python train.py --num_attention_heads=3 --rope_theta=149000.0 --rope_fraction=1.0 --attn_scale=0.125 --lr_mult_o=0.729 --warmup_steps=213 --decay_shape="linear" --batch_tokens=16384 --train_tokens=111300000
Each number is 50 + 12 x the weight over the matrix's rms, rounded and kept within 0 to 99. Layers, rows and columns count from 0.

# layer 3 attention key, 64x192, rms 0.0641, rows 44-48, columns 0-191
51 54 37 82 46 35 64 49 52 54 56 59 26 33 48 57 59 41 45 18 61 45 53 65 40 33 40 54 37 47 41 64 59 29 55 50 57 64 58 63 47 59 37 38 44 77 26 52 61 71 44 56 40 55 38 43 51 50 40 52 55 63 70 66 30 52 53 51 61 57 61 39 60 59 38 49 43 83 48 41 57 62 48 50 47 70 35 58 56 57 46 65 77 43 64 52 50 43 50 64 34 48 32 20 59 34 62 42 48 42 65 45 38 71 44 71 48 48 44 33 50 55 48 59 49 58 50 63 64 62 61 53 67 39 39 49 63 52 56 08 35 59 39 77 47 60 72 39 34 49 57 44 63 69 56 45 43 51 57 47 20 55 50 63 49 42 39 47 62 40 56 77 65 56 32 60 67 72 59 50 43 49 35 38 56 59 32 49 51 31 50 66
51 44 41 46 37 54 44 50 55 60 67 46 28 45 54 55 38 30 34 47 48 70 56 73 42 57 50 62 42 71 36 46 37 69 62 51 65 43 46 52 56 39 67 28 56 53 47 41 47 54 52 48 68 50 31 42 60 41 38 59 56 56 54 58 52 69 52 47 65 81 53 39 44 64 50 48 55 27 29 58 27 54 55 66 43 50 54 37 33 68 45 68 45 60 45 45 72 44 68 44 45 43 41 57 51 70 44 74 34 39 51 83 21 43 56 58 28 69 46 48 42 39 41 47 68 41 43 38 40 36 56 44 50 51 36 46 55 46 38 70 53 43 23 65 44 35 62 69 55 18 41 64 51 42 36 52 39 47 52 43 38 62 47 36 32 73 76 45 62 42 65 63 45 51 25 46 36 52 35 56 39 39 66 51 42 37 42 46 37 49 28 57
39 33 59 50 57 56 49 65 57 47 28 41 76 44 47 32 47 48 34 50 55 39 42 52 41 65 63 43 59 59 52 61 61 29 33 59 46 62 30 36 43 41 61 52 58 64 59 63 55 35 37 64 42 52 57 65 39 52 37 60 41 59 64 47 57 42 39 35 54 50 46 89 59 15 44 57 54 41 60 42 45 46 46 59 50 60 41 57 67 56 40 52 74 48 66 36 43 27 62 41 55 51 41 54 59 54 59 39 51 61 52 50 53 64 49 64 55 54 62 71 50 45 45 55 41 83 51 42 64 58 54 66 46 43 52 55 54 49 39 34 48 56 65 61 23 75 81 48 39 39 40 41 50 44 57 43 65 50 56 53 43 49 61 38 55 63 51 66 32 52 25 36 56 52 46 52 62 49 50 31 44 49 39 54 50 52 44 32 55 34 52 57
45 44 52 40 56 54 65 30 48 51 45 50 53 75 42 57 34 47 52 49 41 76 56 54 46 42 47 65 70 47 63 62 58 72 39 68 59 46 51 28 56 57 33 66 52 63 37 61 44 59 50 69 52 51 45 39 80 52 48 53 40 29 61 53 72 31 49 40 62 69 45 52 57 31 43 55 50 57 25 55 52 43 43 27 55 35 64 46 68 43 47 39 46 48 53 45 55 50 44 50 31 68 60 62 57 61 39 69 51 43 64 41 32 47 52 41 40 42 55 47 58 32 42 69 47 43 17 50 43 51 48 40 44 50 54 53 40 47 39 47 24 53 36 34 62 43 44 48 46 35 55 33 54 59 53 65 61 15 36 55 43 49 40 25 47 39 54 59 66 28 59 56 49 63 58 35 31 46 53 47 37 43 38 47 59 64 59 53 61 47 31 37
56 49 46 62 49 56 73 39 58 54 58 35 44 44 56 51 61 69 35 42 47 55 37 31 52 47 40 48 48 30 51 50 51 47 45 49 32 54 45 83 51 62 46 62 57 40 73 45 41 52 50 48 32 46 54 71 45 56 55 44 57 59 26 42 42 56 31 52 28 22 55 46 36 55 72 45 42 59 40 34 41 55 55 50 33 58 61 54 52 49 56 63 46 52 49 59 45 73 61 61 56 45 62 48 41 56 39 38 51 40 66 54 61 51 41 43 53 46 28 37 33 57 53 47 56 50 88 61 60 36 54 61 56 54 35 38 48 56 61 39 64 46 68 59 90 67 30 49 42 41 53 46 54 50 29 37 59 61 38 40 51 54 56 49 24 62 37 44 60 32 64 50 53 56 36 51 47 46 33 55 42 67 39 32 67 60 60 53 49 49 61 39
# layer 3 attention query, 192x192, rms 0.0668, rows 45-48,109-112,173-176, columns 0-191
48 30 47 15 53 46 70 37 59 46 40 27 58 69 54 39 33 54 78 66 34 76 60 50 50 58 37 52 47 40 42 62 37 49 78 53 50 71 49 57 54 54 39 51 64 35 45 36 51 22 46 43 59 59 33 57 57 46 53 57 39 25 20 33 62 35 46 71 58 54 56 58 37 41 53 50 45 72 47 46 40 45 55 51 56 66 64 39 26 45 53 54 69 63 53 61 45 59 30 39 65 48 31 50 19 58 38 63 62 38 67 36 49 48 23 45 28 59 61 47 48 65 72 60 39 66 72 52 63 56 59 53 44 25 33 67 48 51 48 85 38 57 52 63 67 50 49 49 42 36 50 22 50 43 50 69 58 69 34 57 69 62 64 56 48 48 55 72 50 41 65 39 55 53 60 40 51 40 27 51 66 61 57 48 54 42 69 42 57 54 38 59
69 52 49 72 54 57 47 72 65 53 42 35 48 31 44 58 48 51 37 58 50 43 49 85 43 54 50 33 55 71 61 39 50 54 46 64 56 39 68 60 54 34 67 61 44 72 64 39 60 23 49 55 56 59 49 48 42 43 38 48 52 46 55 56 53 53 74 34 33 52 51 59 61 36 63 57 46 38 40 49 38 62 35 38 34 44 39 61 55 43 34 55 63 52 57 56 45 52 50 65 47 40 42 33 39 35 55 57 59 54 42 65 60 56 74 52 63 45 71 42 62 40 36 43 54 35 20 43 39 60 66 73 74 74 48 26 29 54 53 55 49 62 36 50 40 65 50 29 49 62 37 71 58 40 47 36 42 42 62 66 46 67 43 48 54 50 49 40 53 56 49 57 47 44 33 70 67 73 48 63 51 49 37 61 55 79 84 60 69 52 56 61
76 48 47 54 52 66 46 26 43 41 65 59 64 60 53 59 56 47 46 43 63 47 75 43 54 51 48 57 39 53 35 56 56 41 56 59 58 53 47 41 51 53 59 49 53 32 43 43 55 44 36 42 58 31 42 58 58 56 41 53 52 46 31 69 71 23 54 59 47 63 37 54 29 49 37 49 76 50 47 56 38 42 58 42 63 62 56 36 43 50 65 50 44 54 54 53 76 45 75 53 61 42 48 64 30 60 25 53 62 23 51 50 61 53 60 57 62 49 54 60 47 57 63 56 52 41 48 35 49 37 80 59 47 66 41 48 48 40 36 60 44 72 45 68 67 35 58 44 60 45 41 59 45 45 61 51 49 49 41 42 55 37 47 40 36 54 64 68 61 35 48 63 42 50 45 46 49 45 28 58 47 38 40 55 42 74 49 41 61 53 53 41
58 56 44 43 28 38 46 41 56 40 49 47 64 59 36 45 43 69 63 35 71 48 35 44 32 57 49 63 58 61 43 43 40 63 62 55 38 59 37 54 50 59 44 58 51 33 51 30 53 43 56 40 42 43 49 57 69 54 75 47 62 45 56 40 45 55 45 49 56 40 31 32 47 47 44 45 46 53 63 48 60 40 44 58 47 22 55 51 59 42 51 38 47 60 41 48 34 58 41 47 48 51 62 59 62 50 60 48 38 43 34 67 54 59 69 51 56 57 48 60 57 65 52 45 53 37 36 62 54 55 25 24 55 36 43 50 49 49 56 37 50 62 73 46 25 55 27 39 33 45 47 64 52 43 52 39 38 77 54 43 30 54 56 44 75 55 24 31 80 62 58 55 52 57 44 44 45 53 53 26 46 56 56 40 50 16 33 37 39 50 61 45
61 45 40 40 53 57 60 42 50 18 33 37 64 65 50 31 51 55 68 54 32 32 55 47 51 39 32 60 30 52 50 46 53 40 55 47 25 47 38 37 83 73 38 39 68 41 61 39 64 39 40 45 60 55 46 62 61 34 34 35 44 30 25 38 50 63 46 57 29 51 21 44 42 47 51 64 60 72 49 38 50 65 62 34 66 56 53 50 53 43 59 57 53 58 41 58 50 53 39 34 77 44 28 31 29 68 55 50 57 50 50 48 45 34 32 38 47 52 55 63 50 58 70 71 50 41 50 76 34 72 44 40 46 66 15 61 39 48 38 76 32 62 69 58 58 61 41 54 22 52 44 36 44 55 22 64 54 46 45 60 46 47 68 71 80 53 49 52 22 58 43 22 78 59 54 35 45 34 41 40 61 39 39 43 51 36 40 57 40 53 50 68
54 26 36 67 42 60 50 48 55 38 57 46 49 58 46 54 67 35 47 73 67 60 52 54 38 68 25 69 50 51 51 48 38 57 65 59 45 63 55 45 20 36 93 50 62 53 63 50 55 36 50 52 47 66 61 48 48 60 52 38 57 56 62 57 29 57 68 52 47 46 37 44 46 52 61 49 58 41 46 60 32 54 44 37 55 55 65 55 51 40 34 51 59 37 47 51 43 56 64 70 47 70 47 42 60 36 66 65 33 51 29 57 41 48 70 43 44 39 43 34 27 42 40 65 60 26 27 53 43 36 74 65 61 50 33 36 44 60 41 77 56 75 22 52 37 62 50 47 57 46 42 40 50 43 27 58 31 49 55 41 38 64 45 56 55 55 58 38 28 55 62 64 22 35 39 47 55 69 44 32 40 56 59 46 62 69 53 63 51 68 60 62
59 56 56 44 40 53 36 45 50 54 55 68 57 58 65 49 42 40 61 58 50 72 94 43 60 54 36 56 38 43 59 32 53 46 50 55 47 58 66 51 47 43 41 42 70 75 55 28 63 45 31 50 64 40 23 59 41 48 34 60 61 58 29 68 46 60 56 45 58 59 59 36 33 44 52 72 65 58 67 42 55 64 60 45 67 57 77 65 44 31 70 54 29 65 34 59 57 27 68 55 62 40 40 63 45 58 36 62 56 37 51 49 49 51 77 64 62 50 46 65 47 46 62 77 65 60 80 39 51 30 64 67 58 51 48 61 48 24 48 79 37 80 38 58 70 49 63 45 41 49 42 62 57 45 64 43 61 69 46 59 40 46 49 65 52 53 52 42 38 28 44 48 53 26 43 46 65 60 54 67 39 44 50 57 51 77 53 51 55 51 51 58
58 52 45 52 57 47 70 39 54 50 51 59 55 46 45 52 43 63 50 26 76 56 63 48 60 57 58 47 76 37 36 54 56 52 44 58 53 41 56 46 47 62 48 48 36 39 33 31 37 55 59 48 49 54 15 49 72 59 61 56 58 45 61 49 65 44 39 71 52 39 54 59 44 56 46 40 38 54 57 52 52 40 21 69 60 32 34 48 59 40 60 44 49 65 39 40 47 64 33 38 42 53 69 61 51 47 26 46 51 46 46 59 68 41 49 45 63 52 80 69 44 44 49 29 42 48 47 60 65 53 41 36 26 54 50 24 50 36 64 53 42 37 84 65 45 22 34 25 54 33 55 13 60 59 55 40 66 65 58 32 60 54 50 59 27 47 64 30 67 31 39 68 58 77 43 51 49 42 51 50 24 46 45 32 36 16 44 20 42 49 34 53
59 43 52 30 40 50 60 61 60 36 28 46 56 45 40 37 58 40 36 64 28 62 53 52 70 42 48 62 39 32 38 59 33 52 61 60 48 46 45 44 61 59 57 60 68 55 57 51 49 50 58 44 58 50 48 67 58 44 53 42 42 40 51 41 52 39 44 64 55 43 63 41 39 45 36 53 46 64 53 46 40 45 47 54 62 52 55 39 53 53 53 43 63 42 70 58 53 35 49 31 58 55 43 41 51 62 32 61 34 53 63 36 46 42 30 43 35 58 43 59 52 65 59 62 39 46 52 33 64 55 46 42 49 39 51 56 53 51 51 40 48 55 55 62 46 65 30 52 50 59 37 36 43 51 46 45 46 50 63 63 55 54 66 53 54 58 45 59 44 44 51 38 52 44 61 20 36 45 53 38 58 57 23 37 44 37 40 34 29 45 52 61
52 33 39 58 48 52 55 38 82 53 66 43 47 26 40 46 54 25 28 47 73 43 43 66 39 64 37 59 41 52 56 53 50 58 61 38 62 48 40 54 63 20 49 41 58 50 62 59 53 37 37 44 42 47 53 46 62 38 45 30 57 41 44 44 51 69 60 53 39 56 49 60 47 56 60 42 60 40 56 50 29 52 48 35 63 50 39 40 56 51 47 59 64 31 49 55 51 48 56 72 46 46 38 47 50 73 44 40 44 52 36 54 62 45 64 62 61 51 43 36 41 45 47 57 53 41 43 65 34 67 66 61 61 51 30 59 58 49 51 75 48 65 55 31 39 47 36 46 43 61 46 50 33 67 35 41 34 56 30 29 41 60 36 44 55 37 57 57 39 40 54 53 52 41 59 57 55 43 27 42 53 39 28 43 58 58 75 44 45 21 50 75
30 56 68 32 45 40 57 61 43 57 45 43 84 44 56 49 36 59 50 35 51 62 74 68 81 59 52 56 25 49 47 64 61 56 47 73 57 30 35 63 60 51 51 61 45 44 62 45 53 45 54 38 60 54 51 52 29 55 64 57 38 56 40 61 59 62 54 58 60 44 50 47 67 62 49 74 57 49 32 69 39 62 65 42 33 36 77 50 54 43 60 54 37 67 30 59 52 39 52 39 54 72 44 51 61 67 42 42 52 50 35 42 30 65 68 46 62 51 38 51 46 54 41 47 65 55 64 40 56 64 55 54 43 30 87 53 49 48 54 54 21 24 45 40 47 62 57 45 70 64 58 43 37 30 63 68 29 43 46 65 68 25 49 54 49 47 41 55 61 64 54 58 54 67 36 51 59 48 39 65 40 39 74 48 38 66 58 56 57 69 51 30
60 46 52 45 30 58 38 41 44 40 45 58 53 39 57 41 55 43 48 55 74 46 29 48 32 66 66 35 50 50 41 61 48 44 57 43 77 63 74 56 55 50 55 35 44 38 59 30 57 46 39 46 48 49 27 38 64 50 36 44 65 56 57 43 48 56 50 35 42 63 31 52 29 40 62 41 47 48 55 42 57 45 52 51 71 35 45 54 55 73 67 45 63 37 51 57 46 61 48 59 48 55 48 59 51 42 56 53 49 51 36 67 60 47 50 58 56 47 45 64 61 50 57 51 50 56 43 58 55 60 47 49 48 46 33 60 54 47 53 56 74 66 49 41 37 44 43 53 33 29 65 39 52 63 41 47 48 69 60 42 48 65 52 53 49 48 56 48 53 43 34 47 61 65 62 51 26 56 54 42 56 60 34 52 57 50 34 64 56 37 42 76